{"n_layer": 8, "rope_fraction": 1.0, "init_std_o": 0.0111, "init_std_down": 0.0111, "decay_fraction": 0.753, "doc_mask": false, "train_tokens": 150600000}
Each number is 128 + 24 x the weight over its row's rms, rounded and kept within 0 to 255. Layers, rows and columns count from 0. Numbers have three digits each. The size before them is the row's rms in percent of the matrix's.

# up: layer 4 MLP up, 320x128, rms 0.389, rows 122-188, columns 64-127
# down: layer 4 MLP down (transposed), 320x128, rms 0.685, rows 122-188, columns 64-127
# gate: layer 4 MLP gate, 320x128, rms 0.361, rows 123-188, columns 64-127
up122 098:142127131190167133120169160125140100157155127107143120139095088118114089124122117148116079152113113122131080127142120131102112163104111137113139132118134091089130134130099159164105146130109147
down122 099:133083108135126149080109155117113169105120118166092188119165124133130160133083138113140148116153170127162113144107115128090156138153167137085097130158129157104105128143172134161153096132086122
gate123 101:122083129072135116136120123129146082141173116133163133144158092104170120170128135085093111168097092135116157108130092171123120176130123114146100140091119103127111163120147162129146155130083124
up123 106:094081107116183158141126141143128136105114158131118141134093159124137109072079119154147122119143180149126104124180134097127119149142119121156081085173091131108119115130128111168114118146108114
down123 096:088139164102128165111138114082143159135128132117123092116103157106107152132135077107074135104137134123136116150145080120104130135146138110136138190085142102107098179101136117147163131161128159
gate124 094:135109114119117128132108110105128134138122165152123111154123120121133145140077115110115153128079127149117109184136153150115116163146115115180103114157112081172121100083139148122100139107102066
up124 100:139110107095114122114153154060060086169130141126138134115138107138135117130161110134115101154089139113135090148129132106109151137124126172103112125145123149139102151126091124105144105095058167
down124 092:126163144159144180148156108088172087123129100130129140130152099102126142144089147150143123145160157112133127094066114141160121130100106146142100086125130150136095086154139133155197097164106116
gate125 108:097124093111146121126144096150159152126105136116121094124103102125176126119138142129113146098123123069139123109171136138149117178153115119110188122164144145123156162143135139140142172131115116
up125 104:139173129128139145157161146153141154123105160111087122139112104100112118171133128129137136147103125121123136130149147146118124074126136116123145137138131128073152144099115145168121129129111082
down125 104:143123092108124168114101122095110130129155150107165135114114116153111151136114116159135123152169119136120136098184161166127172082145147173154130137142091135090134127079124140154098137121150123
gate126 099:086134120121084167092166111184103172171140145114136116140143084156147158130170164162103124103146150088125156169128140157135138126156130154134163118101154134122134121158133132138108137106131099
up126 091:133115152158078140103115137103132119114129119113106176155121106119132124118157147105101110135133147090124134130157076136137155139086146186121097151176148147140131113160132147154156145125131154
down126 095:127149135123123127121135152127152121144126110141092097127146098119135151068152170124149119111181171154152174127098151151148129115141160124127119076138106119123159092137129142159130094140087126
gate127 108:131157111127160117085115130137140090169127098100116104092131130177098101166129120125135156177103137143168122102122132107119099135154090149108136122139156154110137158178105143165134106077132098
up127 111:164120123120159159146139138154111157125130096111135169178132126121150112125116115144144146108110105089133132133101160059118117093126122110113093135107087118151125153107122134099152111097092123
down127 102:123106146127153094164133135140119107120129152150139102127090124074104139135155108135129091090120119104125101123099124177150117105179133099104158152145133135138137127126199125131119128080179100
gate128 093:141150149133098117135103152153121134137144113124134116094112079147140123116132115142117163097179175095109179160171120131106117120174074125137086128134126125124103142123135123160117126142145146
up128 093:111153110143129132112133127112085122162120058131092117143116120134124170101110138111131139089137151137127143126127128093131122153125121107128161102132124150114107132123147093156149135161135113
down128 101:152116144083100105102115129129121116109143145122121175106142091175099149094109127144166160124082126105153127107118139099100152114103117113147114143140127126138131129114094184157108134145134121
gate129 098:104115149131120141103152079066109116144109116150125111112145153127140158134119125080118163151152160140170157110111100110140130142129150121156143156102125120081088154073129129129118117102138131
up129 096:117169120181125158149162149121127105109082131119116100080102161122132135143098099096144071145141126119115120138145090088155138153119105119133102153082111129079111128145131144121129119103121131
down129 086:160127149154133138141125146142086098132122142084110156136104129110132105136105117155139123099168112134151147124122147111127103126137151079132111094153163144154112118148180093103189111119105164
gate130 098:142089150118136169108125110120126155086143151149121128181140117144132085106118125125145155095157123121183114143118117115169102147141124105106139174134142089161130140136071141102148147116122112
up130 093:136128100109168087130125127131121135098111151144140106119098105165143140170083125131084130121160169093129134132117143106142111133094161104103150154122154128146132111142126078092146150122135117
down130 099:150134110138080123110123104125110137127182090109177117091150117115132116111127143126090141162125126162147115076173181135175104158107173137123115102146130128099123122114134150153087136098125112
gate131 096:073161129075166165120150150153159165097125139156109145127137097148131114131104129133115121096125169146145113144146125152123115120116097125120142130082149101141171127121120155121116163135092109
up131 094:140145143153118116162131111118150121116100175151138170108111080103153134143139136078147107152137142148118175111169134127121124175168103153104141166143165118092098161138119114143116120135142141
down131 107:124119161138200114133121135118126133114100149128107112147123114098112134098155153107124166156089147155108146134099133151081143151136126125117092165088143108136107091149142138139151131144182130
gate132 095:122153134139111159191101132142137158104097129194125111128065147158158124131121150103117112111146136069123111150118128074129139113123140130131132163153111123109092126114156153125162109164129059
up132 092:136134080148154119148100094084116117160138132159161140160131082127148106117137094132129077104103095107144168101111121156136123094175134107131117115142075118115147171142110115154101123136155106
down132 091:130103157096124100138115155121140158133128153122074130160163102101105088094122117144199156155118133145118115112110104165134120153130117132150150118082107138125113138116105150118098091121126142
gate133 102:126108119151121146131086104154133172160107114098121107121130131104154137136082168126134107110094092155114125159135104142132081159129157115143108162107138161137123087179147154144143128124073144
up133 104:087154133094124128129142135121141107117134154085108111162106113110106183101104132149091102146136131128110182098131113122139173135117129130081128102116154165123096103145140135172135139135119169
down133 112:118136104090182152137131095143125152139108088094134128189105143117158126119140122114115108136120132157113130074116145152132092096137116127130100124130151169145108141129176153107095117095159127
gate134 101:110128121088106149153152168108093089165189130060145144177152107139145120130146117092077135104112118124141143121136139096145125160156138146162059115170130111154132117119156108130110114153169100
up134 098:111136125135109104135144104158091118147146118118128123147133120139130083143123123145143107125121104184137103147110142126149121173122095120179153091103132132162130125113123130129119103120093156
down134 098:157119094140145117130095113098111123130114152129155116068109153129151085096143126135089116169122119119115140143112091112115147189084117123151120174126105094139148114144142122176121090138132157
gate135 113:149127134093134097161098144106113147111166149106086138112140160090123116107112173124095092179145123096152127175108143116126109177132170142121152137157104128121133127127136108127130118092122141
up135 110:159130114076187074125143126125126130100154119106162112117135137172171130137139112134126089130093157105139102112145096116141121160143116153125134115103193124133156109149144124130118120152099112
down135 109:120144095101134142101158139122109146156111136133145130177136106105169162126153166125113170108100106134113098163118142126148139067102113144074107123173141099136157150119169119150142114159166135
gate136 107:129109172151145175114132189118103148122097133123130091131152108178145088090114145112143109183131147138134113104075128146110145175132128135160111125119132129134129109099085112113096110112152105
up136 112:098146152177130115144120110125141181115162112105121136116140173102103110132089166102132123113171118098127114120139123095145121118106143115110137131140090180106077151119133121162159154126117110
down136 108:137126111136114123085171167141123114119148156072105088122126163114115127123121131116139101106161140172143075137124129085119158145151136147154138116137126160171166149118119138118124127118091086
gate137 105:093145122108149097136108098112118130143131155137121104125147124091137086123093149185175099138120173136107080087139122120147128126130163144131103124108101118134109142203110115139110142106125136
up137 103:127127097098155123130143081153137135131151128136144140138074083139115097143127135175157092120108084124111140123137130140117115120104177113128118172174158121110104155142107122119131153107148126
down137 107:151148176110157132119111137103107120073143113139121153145093137159129165113125136110147101115190140123156133125125146134112114113133133089141110170158121120176103120119117126126124104144172133
gate138 111:126107119091108144092141094132104135109139096173133095136133126132153153118133130113101121092117143102139150122175118122151151106120143114148123133114148143127136120154116147166119111154188139
up138 107:131133119107150112151149122157092136101152126101113128136138113117106120148155125095158130126101168126128114148171163111130138111150133118107114130104152132146113147124166050101127144111123159
down138 106:126130142149174093155130124123096158117156088134132129150108160074126101173145142136138069106152139127099157134085099137157137090145172099103149144123127123116157123115157113121165144126102116
gate139 109:107092154156138115126126082126125117161132125100147132135138105145109120165131125117107197111094159150125151131087155135134102110179137137109124073140120119171151115158113128152143105151076138
up139 105:144144153134121100165088098171102148119142135123115123119103124143095149142108137067149139122091150135156088137085115129116164144144098121125189146122123125073149114096127131111113134093135108
down139 098:128162152095103180116194119124108132132123108153130121101070123155151137082106120164138103066113135097121152154142139148132115108168159139175148162099185120138117131133149104106130119097140083
gate140 097:143089151105144134127160123108137158124136129119160135110142175133132162157131145089093073133143109123142108120113120137095152157121179124139126127098127127137142127127135145092159114117127144
up140 095:146185143093126107130097144104143110148118123136075114118124155121086177145105126110143143124118151132148128124113113120120149127112117134120159138109106106121122150133120120135064127149130151
down140 098:110108130139138152135108130145116144151104102152098157189127136157093119126099143160133124117114183172105142151133085122163111120126111131143097117139146123086139105132123139140143098126148128
gate141 101:120153127138128136151099142137149119118093108139159084124165152139108100132094128118111144099125132129121075109126116120128165118154126140105095134109111112133131119167158086148105130112151135
up141 104:143179167151112122111127138113149123120160132121124129117070162145171119139149136116121154125097093145131131109090126096105123103149150114177111164150135097084119155139154094108132113145111151
down141 101:146135117151141145102124111136122112114128133136144133079097164138133107155124155083137117115155120124161152165113104114135129094115137111117070109136136151151127121196200106130118152121100130
gate142 098:110120157115132134091136113130141085173117152151139149121122121174135094156110137120140141116150120128119122143107171101146155158132108144109128096072150131083136083165103134115130142159124098
up142 099:123107101118133107131086164144157120123124155173130098166112136128077151108152098110099135142121149124156102132144099155148152134114115138143137125119148144131150164125129131108111116133112134
down142 103:130107092152155183123107120137127112117146132159111121127133155115165120121134154134112141098126170133119097083111086086133129128108129134089110140141128090109139168173079097146141116169075142
gate143 101:128169121135145148115108165102095134109115181105138111170140124110156121138135117144103100165093076115131126162128137156170136135105143131139132157139133184103140118130136097167099137090181083
up143 103:140120134137138136122147151122071145094127099106132132112149159118114121139114132146117106121150125138150134140144083120127123160027130140142124124123145126132121089166167124071138138134192164
down143 097:113119152110148147109101139114147136118140159113086132101113108125161125121121138155142138137114100173120133096117120143137128115140146108079141102159123094139112146145126111121155083164180062
gate144 092:101158124134124102142172126108135092113143155138122142169105075152125126174091147124129167172088127119122138155123093177141136103134150144110105157152125121137123161141160089098143148122176100
up144 093:148124160136128132161141178151134117084187131127159182137133138126130086100112116123117105113085105169126107135157116103090124134133081147128106120131148127115181094187095154116159148105111140
down144 085:148082090137116126131145131106171104092117132144129112114130144131141115088106085099083147134173140113125151145125137135115118154114115147171164158135115096114159098072143123141161138169103108
gate145 089:156112097079121148123134153094090103155090098152127116131120173120098106149125139135122140121149160144100127128126140095106151117121155137123141151080161107167123136157147114168170115100100103
up145 094:123119172127135126117141114105126154110120157128126149108101086103115119164150130112123088174112188121125121130128169110119137166129144077109101123166119125078131133134122132117160136173112114
down145 090:117128115185112142135065126110140143119122126152104086106129107138143100136147153124139111142161108129127122131123143159129167127109107153153129148147070118135141166125138136147109161115114166
gate146 106:138067104119129173108137174096172134098159124134097088098121139136142130110065110119120123127135085121169105174125145118144144120158117117102101120107089104109123149129139128149099113126141123
up146 095:153120126120111208118106103109131093105112168119165124101129154145126143120145137135126076123128100114140171107129095158129172163154095139129102159094102124120165083168161110128117098132116127
down146 098:099128129118105110116140120119108142140114088157112139128120098119159176174162130099128104110111141155157131096151141096127117086156152167152066116152132141143170117154180119118154147118131108
gate147 093:114132135105117111101189108129136109116127159144170110142122098129138142136118114077110085144110101118133096139112113127123147099136129127142084139119091160158160204122184147136155149144115128
up147 106:149122133110151096122138146144107161142114128143097155107161089096109148146073123165130173098158126159070106143132158104119142114112117156105146128157137137144111155162112061143094130132088119
down147 100:148115128157124120198130158162116106121092109127080120149134110132126094114185106138142163118111162174105140121127104131129127101091119168156127112132163145110140050144116140129122135107118103
gate148 104:105130128099143115165138150116132120219105131157169123115148155123125139116140101143154177166097140166112098104139122159143150147129133101145107128114111134158122134111127214121146152131141138
up148 098:126100130135147144160136127112150133086173140093111109106085129140085128170158088156123131115119125135126139135110158105166136122157122084157148138101103137125153147177116107148140136122143107
down148 102:125136115064130118135111150153146107113165133141097166124146121160184138109136116167140137118155118093117138152160114155103141106110176106190119136124135153081145101079119152141088122126122124
gate149 104:140164107138102122113152128103135135104092140189105108156170118087151155116199131137147165112123150165137109128123130134137147142141100103109104135130119168111171130110081116109108119080134117
up149 100:143109106133108121166115118115147163149105134113115097120153092121128088144158115128142132170122122057130122088113129156109100160132139125122120161113193111107149117111092152170149072159128151
down149 100:121100134131144106126121125113141141120116152101165178109111117132083197092098135129124100135145098121080139141154104124151138128112132111111151102143111138144120150174178130109120138145167156
gate150 109:139116110115177083107135129131120127137080142110109095141156153120131123109115100128145116136133100104102126169183126084143116067160129097131176138136128133138129183095106103142097105111133161
up150 104:134136168144128128104128099155133183121082116129080151125130157179097147109113129100137085159122121087151086071129120141123106136106094123135146150150130120099119142116186128146123127137127122
down150 100:080133109090155107099122136138141105145152118105123124155135139159154054157133099105141107146150168154151111149123106097121125149147111128112167150138114159139155100144070140116161117132112123
gate151 095:117136171149138125117174118108116115130161119089125123171158104160112089115135122100131149164106124133123128117190188131106116141104141134092104172142133147122114124154137147085111156089108109
up151 099:173109156089145136154121073110143115131158146176128126113150082114117167133115113112153087136111111140132175122117141103099186139151180134140117144144135165087149175075118134122140114066091106
down151 113:163157137114138114134116079104142136176107091147121161155083127115157188132118137131152150115132109130121141103127108062150168138159092123109137095123101125127154114138111104130113130136135130
gate152 106:118144137122150128115125128139134118110196158086117144155153120123143166157077130082109140115123135171083131106135148113100130145151116133153077131135106098133133126147173092147126140102153129
up152 107:124084157118094155150096134101094129131066137132126094159106101125146162101122160113157151129132168099119154119070136160105146122102182166122127132128167115106152111108118142138112121108133123
down152 096:134164158118143134100150051132105087144157117136105193115139123144112108102124104095161119104135099109118100132150126099148144128070138130126152116148108115146119133110151142099177142128121119
gate153 097:100127113100120172115109081128156139087139113093139115144110144096153125117123139156134144177057161138144098095077152154156116150095119105084137118133110152165144173088160144162147107148129129
up153 109:123130161140158131158116149077103158130122144142093167145110147124168140113155135164139118165117161100131160149141111129132118127116124151086056205178142157135120083136142125142156139159137129
down153 105:155133139157138124127081105167108153104108056133109057117110145114131080142142130135181149144118119134137118121098134137161148115123099165143130098094101133130120131132139128096106139090124147
gate154 096:102110130162143145139123090154113121106133130105126145118118120155143125104143126154089135139124135102155132097071098085128135169110158144126139119090156124142121120097139152132105078135122123
up154 109:132130156116156136097111147098147180122112120113129119110129162142118101167130090096115165159140140126096146161142169104129113115150123131125142137155167098102131100127117139158147082109126135
down154 093:154144132167135133160138130123145157129136116109130170127137082099118128168117116167165149122140147135150125145126145094127107070103092155131157159157087154129114098169130117094155154171115106
gate155 095:126126109147107166157101117149132160102109157170151152101168110122106145147133145108127106113125102154162177145090170155117162126121130175133105141113193086159142093156181149089134135146124128
up155 090:136094135131096153078150145160074106119122130099120177138117111129159127144132101145145100107075092103148117142157136104139118109131138152089168164111087122131106092114143076131145120164141096
down155 088:155159161138127160133121101154147169165116139174126147140130126162162121144128099143121091141101147119132159117130110190131106101128123097144091085100118103108140156144153114112107145127155125
gate156 107:144170136118143188140079063120111140167127101122138138156124121129148100109096142094145179153127130127114126125159101134127113160124124123125117146088140123112118108135106121108102133104136144
up156 101:147126133119129095094083170138156129129133101102139112162138150121100103133153128134140123126087093139171119171137130137116163134067142130135139136165099132173117109118104125121143062138138113
down156 097:160154130138133160156118127135130100161186122090112105117179111159122094107112063108165176093159144158086177149126134137114109131112122160128141166116138104080118127140130136133086109141081135
gate157 112:099150093112111153133142141148104107103122135143171114086141149165164137093079109174132108139097124127163159142114148119166125128131133128120129084117140130153127109148152124154138119124140091
up157 103:135054150073114126089093129076143155149147136162135170111123109127154110150169091185083156114119142154105127128146155139136123112154122154126140120110118129191141125162130093105107091138139137
down157 093:167163133092106145138127126102097133095156110109134131116157100184092141122136092119149142137119132160114144089138128106129119131077135110132090158112093110126136121100151166107110127113137101
gate158 112:188142103144152141159108129103118143115131156119093112149131148117138124119117091136112138176157122118145133140140159121141155126150167128081107105135149130188089115133147125134093089110110115
up158 113:122099131114100163107126171112120116136116143111149143077135122128097091120134122166105145142144163116150109102161170178150104161157114175095108132106113120105107115122117128161169140163172136
down158 102:108115135160083141108152159107136138138140143141158122131142143133147107183111127100161130134144107143151110112114122121116088163174113113136141102111076139100122126167158135168125144050093117
gate159 097:167115135106147121149133116120130136172133112089095117092171159133119127145085129144119099101125162155129127161133116106146133138141156144118130139120120137085126125112157099135149150111126146
up159 096:111138122158110119072176162122082141120138094075151127135114152143142136111155118139085135108143117121147138085083164117107142125109148112113126094123164115181156131125134166079123113135148079
down159 100:121130139119135147154092098130150143126116151119141169118095153132128139103118131145097107137140125118133107169150137159100109159151134116130146165110157092143119119131169171148171116146181122
gate160 100:154129135118161128124135162108162130156085103100102120099166098136106151114088121126115129140088149148135106141156137130150101138182141096124104136099123142150129131137162130128131118128108149
up160 100:155154129150154116112141165115104110111119132090142122102153103106174116135171150131148110061138132121175161126123155111150095098122130104143128136130111111111147104156090119105154120161159099
down160 100:123193125156098150120102139085143130127128077134132147115100132163106156122135137107121139175148130161139105140124151167097126136131138150129130113165103119122129136079120140118135151066105106
gate161 095:102169106162137145121151164138136129122156125129169129150121111123129130135122106116150148160112129099157102179127126115107142108139117143121112121119141135121110125130081068106116166133133119
up161 092:117110133097173108128091106116110130119121157176121135133146128135104120105118150127101126166120109107115132130088141166138156136098137141221177120111148102170135134157134136055114166095130142
down161 090:147125116138128117120190150178113103127095117159152147127141161173139118105145112133154139137114096166152092077117127131137129156116106114123081153101144153124171136140146098148113123133151070
gate162 104:118147083123163127136101133176187117147161115127096139110158132109149117124136135105093134118098127186111114132106152117148091146133139131111131099110132123052115124138130100174123084131166141
up162 100:120141172139112189103069087114103110147092097164175114131109137146156111144157163110115097134112147143136142166134121120133127144135092137110127139072172109094142146162127113117186094140105127
down162 107:089090130121137114088134120129137142147132121157134126151121124134148099099105145142139116105082139112137173139100077112149127077137139108115090103143137138165131152198114124132141151129105110
gate163 096:139127115118138162133158104145149146119110132162135135140137114076135154154095143086090101117139127183142128133150118165133114124128108094127136162146115090119145167188147155142126113135131142
up163 099:160155102118119174081166154129106111106150130126097088129124131195111136068156108132147131128150129139155112182150127093113148091173121163113129147125143147123100139108118118126153114141135111
down163 097:141137122171120133104126114141105131091104089109132101144142118128120179129155086086099130136100139079142127076149159132113150119115171167130136142122100133106134146116140158111159073151148094
gate164 099:163146124124167140149121086097132090123102139161129113155129099142111134172104112135104100145140143164131192118163131138105133131113169142131098150147145114135133107097162065152139099104104137
up164 107:134139160155123122194113168118138122134101067136062165131103136190117140126119137115094133136116126162147158106124157106114158143126100103171085115135156089088118161114137131126108147114122157
down164 098:111125114156131166117119113098128167180125097132160076119116098143132097146162135138123146115145112109089094131137158157163138128122125110123134118130128094119110173140105109113124156126080144
gate165 106:112127126144090165116129118130168129118152156127120081158121134128172126141119131175160179170140134120132099114133144164099078101122143152139136099105153097177122153160087127154113085123097129
up165 103:165130120114152120130128127143140134125105151074100081133117048123160111139146119141123112147098131160128145093153155108141114104142133123135137121146141146120151142093182148116124128140154147
down165 099:165114114130154101159129133148135152106137062089108118147105153135088131123113136175102143130107168121096116121099145142092132108103147117117163123121157119091147089121159150137134171041128097
gate166 098:132113116144113143134148153119141113132134135150160130125136138167133130142121114104117173120116145090171111113048101118123115107158135157173096147093173129105155156138104172175155126130125155
up166 097:134150100105145177099151103125133104126127157126189096179148136111134152143091135114139101118145079138108100124144126160104088182134136140122110121134118172102115155134115155136154193131087165
down166 101:112078124089155127103175128150109131159119095134130154140112141137159100144129182165123134110098120126135066146134122104126171147134098098152152134147136140133136147125127117137165102138096116
gate167 143:107143125109161130110156115154104132144099141108138155090141084166087170156118134134151200129111138173106113136096128158147157153122143134136114164118078126145072164131161084099104100128177094
up167 180:116166158115147112122151114134100128151089140122112163082095092114094143151115116125153188138110136174122109088089114165167149134146141118134109156122080101134076152139159083100107108110150123
down167 158:100109148140155166121132141128083134141112137126080102112153100151116121132142143114146118170105135149082147143105105170189109146145110109125116134133105118148086132113136113058107109115190116
gate168 099:140087144122172141125159127073147124090132124142122124147126162154112138161128109133102116094122097114112148146154107136091155127177162135115111098116164169101121109115116081166139146104124139
up168 102:096109108098102115105117129137118144115183137129126095135099144108141154145157161128104143127118147137151137103121123149120114095111086151113136116125118137117095110113109153113109156125151121
down168 092:132139145158135122108134132110140126114135114143150147114126122127093120109089094120162104067127115150135156161098099140100147146130107079162147126165133134087151128117120134156182103158170160
gate169 103:129098161114175129102092123113207106100186130124087096159137139138138145115095092129105116148100086132111120135148147138128125134156125098092112163135101113162115111126139120150097151145121092
up169 106:079110140168126128136125100131122157150095110120114121151093137129135145119183142168091131144171180093099112113070163116133134131130132109143128139155144116163167119114100131139129121145132107
down169 099:137125121102152163140147102118101126179096203135092131168134157099152114129127123093099108156090127114139102106155131115152131116132117112125124114138138155133145137124156137141153119122142139
gate170 097:131105113152160175099130092094119113159171122124104127101150103130159081140098131118134184141121149103149101103145141140129115174078114129134123134164131157119119099145133153142154165135169141
up170 088:164101190108134147087121107114107145112120134123128141145160116100109102114127145106176104082131132129117077147097154142141160101132173120087124116110115120189110094150122141107174118162121186
down170 096:113142128145135143117107112134083086157126111193085130084154077116156136095131140108135123131142102084143130139133136085134136143087141107111144151122171105167126131110136118145121167131176120
gate171 091:101134122100115123125151131119119133116106145120131176110124149082141100149087152104118113138135162143121067152181115170131107140153158139162111171142094109152135093126149132098104137144117086
up171 084:126114120093128102131124087169106122118133122166104116103113182116111097128098081132121166109131127147154111127119141145169162155129123157110137111106123141113162114146124116115121083107127152
down171 108:121144151129145106112157170136130166107151102106131151132101136078111081138125147165106110133138154135160130091138135109158102102197186149124148146175145164101123091116182124170135136146156074
gate172 097:141199096107141087112120090137106159139143130085134132119147101130174078092071116134140140154132140127103143122138108139123126150138128141115145157116178130089100129126102125119100128124101124
up172 104:102183170111126105150109119118124118113104131101137158121153118099089149130119115151131119148168141117152111098170136147106134149127169117132106151199120136155122137130154142103111122109126164
down172 095:131104138118131179139113141162155154152107158147154142174070138110139109121145106111125116133131132097136129096127139146080111165144123122099144119131116127134101175154123113145141138151126107
gate173 086:136130127102095142103141138096153111103122121099136131120150158131083093124108096156176131120090113147125176134114103133155135161143128114104157146101125155147106099153161117134104103124138102
up173 091:116102150132098114165139112141078137167130149149129111175148123152129158158145123101128180104103107144139134140131136093104138121147051120125132114141102109096097113148090109144106150145109119
down173 096:119145157124141180133113118131086094132134141142114145111094114143096150116125121181086131114099107124116131144129168148133126057044153135136108129170140135100161158119088154089160111157149123
gate174 097:108146094116087119121161131153117127137126138113100129121119119174119168101132123135154144110143107146113110141177142128157169179126121121114139137091145084167126094173143118135137177160134090
up174 098:134135125081123113137124140138123119175119127116207104102102121132114076146170120141080066140133101106130138120157159126133106116112140119161160138121124124094122145104108134101136097144154153
down174 102:109128156130106116127170125121097112163121168134170110080102145148136127123166151139100091142128105104150143172137103094105102090115136115149141137129156080144103106122146116113161154100146164
gate175 099:170050179099117130107137140119156146146142090107174116143132116108135119146151139140167164132115099145087132133087150142098143163109118102122129087132123107104136095136144151144110061158128149
up175 104:122114106111084110121133115139140160122138135109132114113158148083114117118151094065136095109117087123141098183154132186118136070101157119121152133162164139144124177125131106096122120098138147
down175 097:180100169109154137157142158116099134154111183129149152131131171164138140129143157143133136134117138099094131165136136098110137143125099075145113135099129107142105105153134166142150124082107102
gate176 097:137101129151122112104164110118149144108134108172117144154102175145170124150115092149101144132156132134152084186061168139133107159139140135110160095104128120105144123126132109140106114167113082
up176 095:135144100099096144128135142124131119070143126138124110151127156158093162114120161117118127132135116125130116136105127113093121124133111115133146107125114126113118105068144157129120124134128149
down176 088:149119068126118164130102139133129097109125144115096134109149140127159091120165122150159108154123140163110135092161114089128131150122120109153113132108137143143126147123145124095106118130104169
gate177 096:167101120127086122136130101123141150132164135114078122148107132142134121141131106099139169116106124162147094119120143134106104138110134087093136152139146127180155129108081125137156135146130120
up177 103:161147129081150121109152140076108133092134162113107118100118122119138139120148133149136126112107129144128131128146182118121177143156098178159101093142124149129111138141174161126117170142131102
down177 105:102130139130122132166134143091117106135130126134136080119126131135138131150171131137091177137166162108157127170101106159118121123083166072102120105114153103154136113117129108125127156108134165
gate178 101:135132133098132161125142102157149141163180109088118121113164116084151162106120157099149190121110142128134111133116110155117116127138161170118111100134090137148120125151072080174145135128114132
up178 110:171124166141192127143142120150105116119120131147101093157143126137125114150113153091121091142079165088095125135102106119101127096141120128169147115142138075150122153109117117128160131096105104
down178 106:139147126122153124104179135126136105108106106146133071094112147135111120094113132174133127104153142100088154109105134082144101104113145101151119144091155132141132104126210088118128139144133125
gate179 101:092093131149101103126136152170135125150112117123119142131144111128146120128132134133145092106198154096145162179179113113130118159164101159131160134077106100163097106119085123145127096106131135
up179 093:085086155159094139139123097153147147139135087131095137105127109106140117138121145143094189132106175105110158135131107141145103121098122129112105183168123080162103128141176117153111122131127120
down179 089:084123087116147106100118155116120116143137126113125091126134127116106129131166102153090115125110125101160110134123142104111143119107144129143137136113143108081185124143123134104089114126171122
gate180 097:167132146096154113093125170122123114069129151098147092178100119107162167119104137119141110157132104140097137160114135185112156137096142098124146134128114114099142160088120108151113120165095108
up180 096:158153130162150133125137137136138101150117091126095135121131139163117156129075096171139109100143095182119131160161118114118115133097173148104142117105111125080166097118126149130148157133113118
down180 099:111113128169096122146164148123157119137079093156093055131110089176140076170137131132112157105128104150110169108153114083132084148104145142128143120126126102138096122096105135130141110170150146
gate181 104:138132114163151140132185119153136138133117192094129133103157147130094087130086091112096114063116144152130142152153136105140119147155111131114174130146129116105130157082129080112118126067140127
up181 100:138164147124113157097104167148122156118116150089122107136143191122193092123102122146135090087111112151096105135137164107147132106124176081075143139108128109138143165113128122126125117144097103
down181 103:121138061180152095125130165114129114109138124103108085101177126134139077131156117162094088123113146151183117173110151147134137126150102095089162178123155094120128107135107136165141129148143082
gate182 090:153094109130094139147143139127128111139149125116097133168145114127084141123144127112144109147147090147135104101142130134100146137136176122127161120121136107083182073103112119117098113143100100
up182 097:128109097131122134182093125077121110168148082171172089100132157131119117107130140091117145075152122106130163121081108141180142114149117143159153116146137106135047165153078151134104103139159108
down182 102:133139141161129118152090144101133153185150135088122131148136097093180130150123150132107105146139082091164137098121080076114121144151113146152125113157151103141102136153144129178138142166105149
gate183 102:158129131124115153109140131048121104108131124120113116131132103157146121151078099169159164108169143145141111158103123075131101133102095157099107147104146120142112147095129143096122149113132161
up183 096:130102086127130156116109148096103122149087127133140140143137115174116116128097133108091106119147092131109092133106173148094076133128126161147194163153153138148171147125143142108104076105129131
down183 094:132154143122141113113141118150114106137138094096112068103153115111155120150137100152154105124144118164117190116105164120177132086149119106126150094102119112183121124098124118100125123113124112
gate184 097:106123107151135142100143127135143165135100094117121112145137137087138131165117142179155146122097118107084116115138138140087108145112156110119074118136122124092137093133155096194129100075161138
up184 095:114118155125128140098165133144102114142109093158089116166144116123146117124106159137095112097193098116127156097134114173120151125094186168152131144150135120115114111164135124143136148131156125
down184 096:130129139134115102126137138142123137135121110136052150096137135142113142120091170156134108094167123112136142143126142105135142083159167111146149133127125100109134150133178120139083097105151125
gate185 097:114106104118108171103097131144146077131119108138107108103130139101131125149084135143123148165103136118101121179177189137087111140135139111115084117177085137132111121132149092136128143133127142
up185 091:144158079093092117112161144163144113149162113133126126105136135099120153124131072181122099152166167086120110119136114135131112128097110135105137174153130088165106094100138155081117101162134107
down185 101:108170126090107116127131140177131111134134108171116119141117132125104140132149107103115149129107154141152106110151110110129049104102132146098138089097074125140153146141071149100153087121129097
gate186 089:111151108106158110109131113107168101110119141127145155112181156098166126158122117151153128112083146127132164139107106125137165163136162100105121163100171116108145093116097117146157113166130134
up186 093:173082165112139150116160119105079142091146167170157087139152098091102139169114110123115116129112129092113167099116131127143129123133151175093166179125118125134104144145149091124162111116105164
down186 103:106121137143133093129120100146133120136130115157174188127105099107116134133113165124139123134160088174110131134113148106091104156132171101125068100125133157131133170138171119154136141169154159
gate187 101:144123092130098136139148112110101188114168132153135112103124105152143089135139135111113146158129110124135140104105109122081146146153126116124145144154162090139093106143135184101094110157142111
up187 099:101093130120111114096107122154107136128149107152105143148100139129155138099116163109071136087143140111113161125103106103130124102142114135111135162126115137117145101148168144157079108115156156
down187 102:152138163119093112145164104130137141103158140142111149142136099123106119104164148076130095128144142134155154131141132101100120147170092100137122078129139132176145118105091168136121141121140117
gate188 106:129127094129154122122161116130134126144141130100132134165151154124140165141147103084125102161185164121176097150120077141170127145111136137145144132133126130117088106106124102128147123101114125
up188 102:170102145085136135156132093106127125120114153099140147137130150115136163148157132110129140094120181098159101060097126140134159116154122114126162149197112140143128133112087141093140165146087149
down188 104:162124111091084160117139145124105145117125094143126169143110120139144135100119148134125112135147132116141116149170130116119142083119155157184098165139112119084186104110080139175160140123129134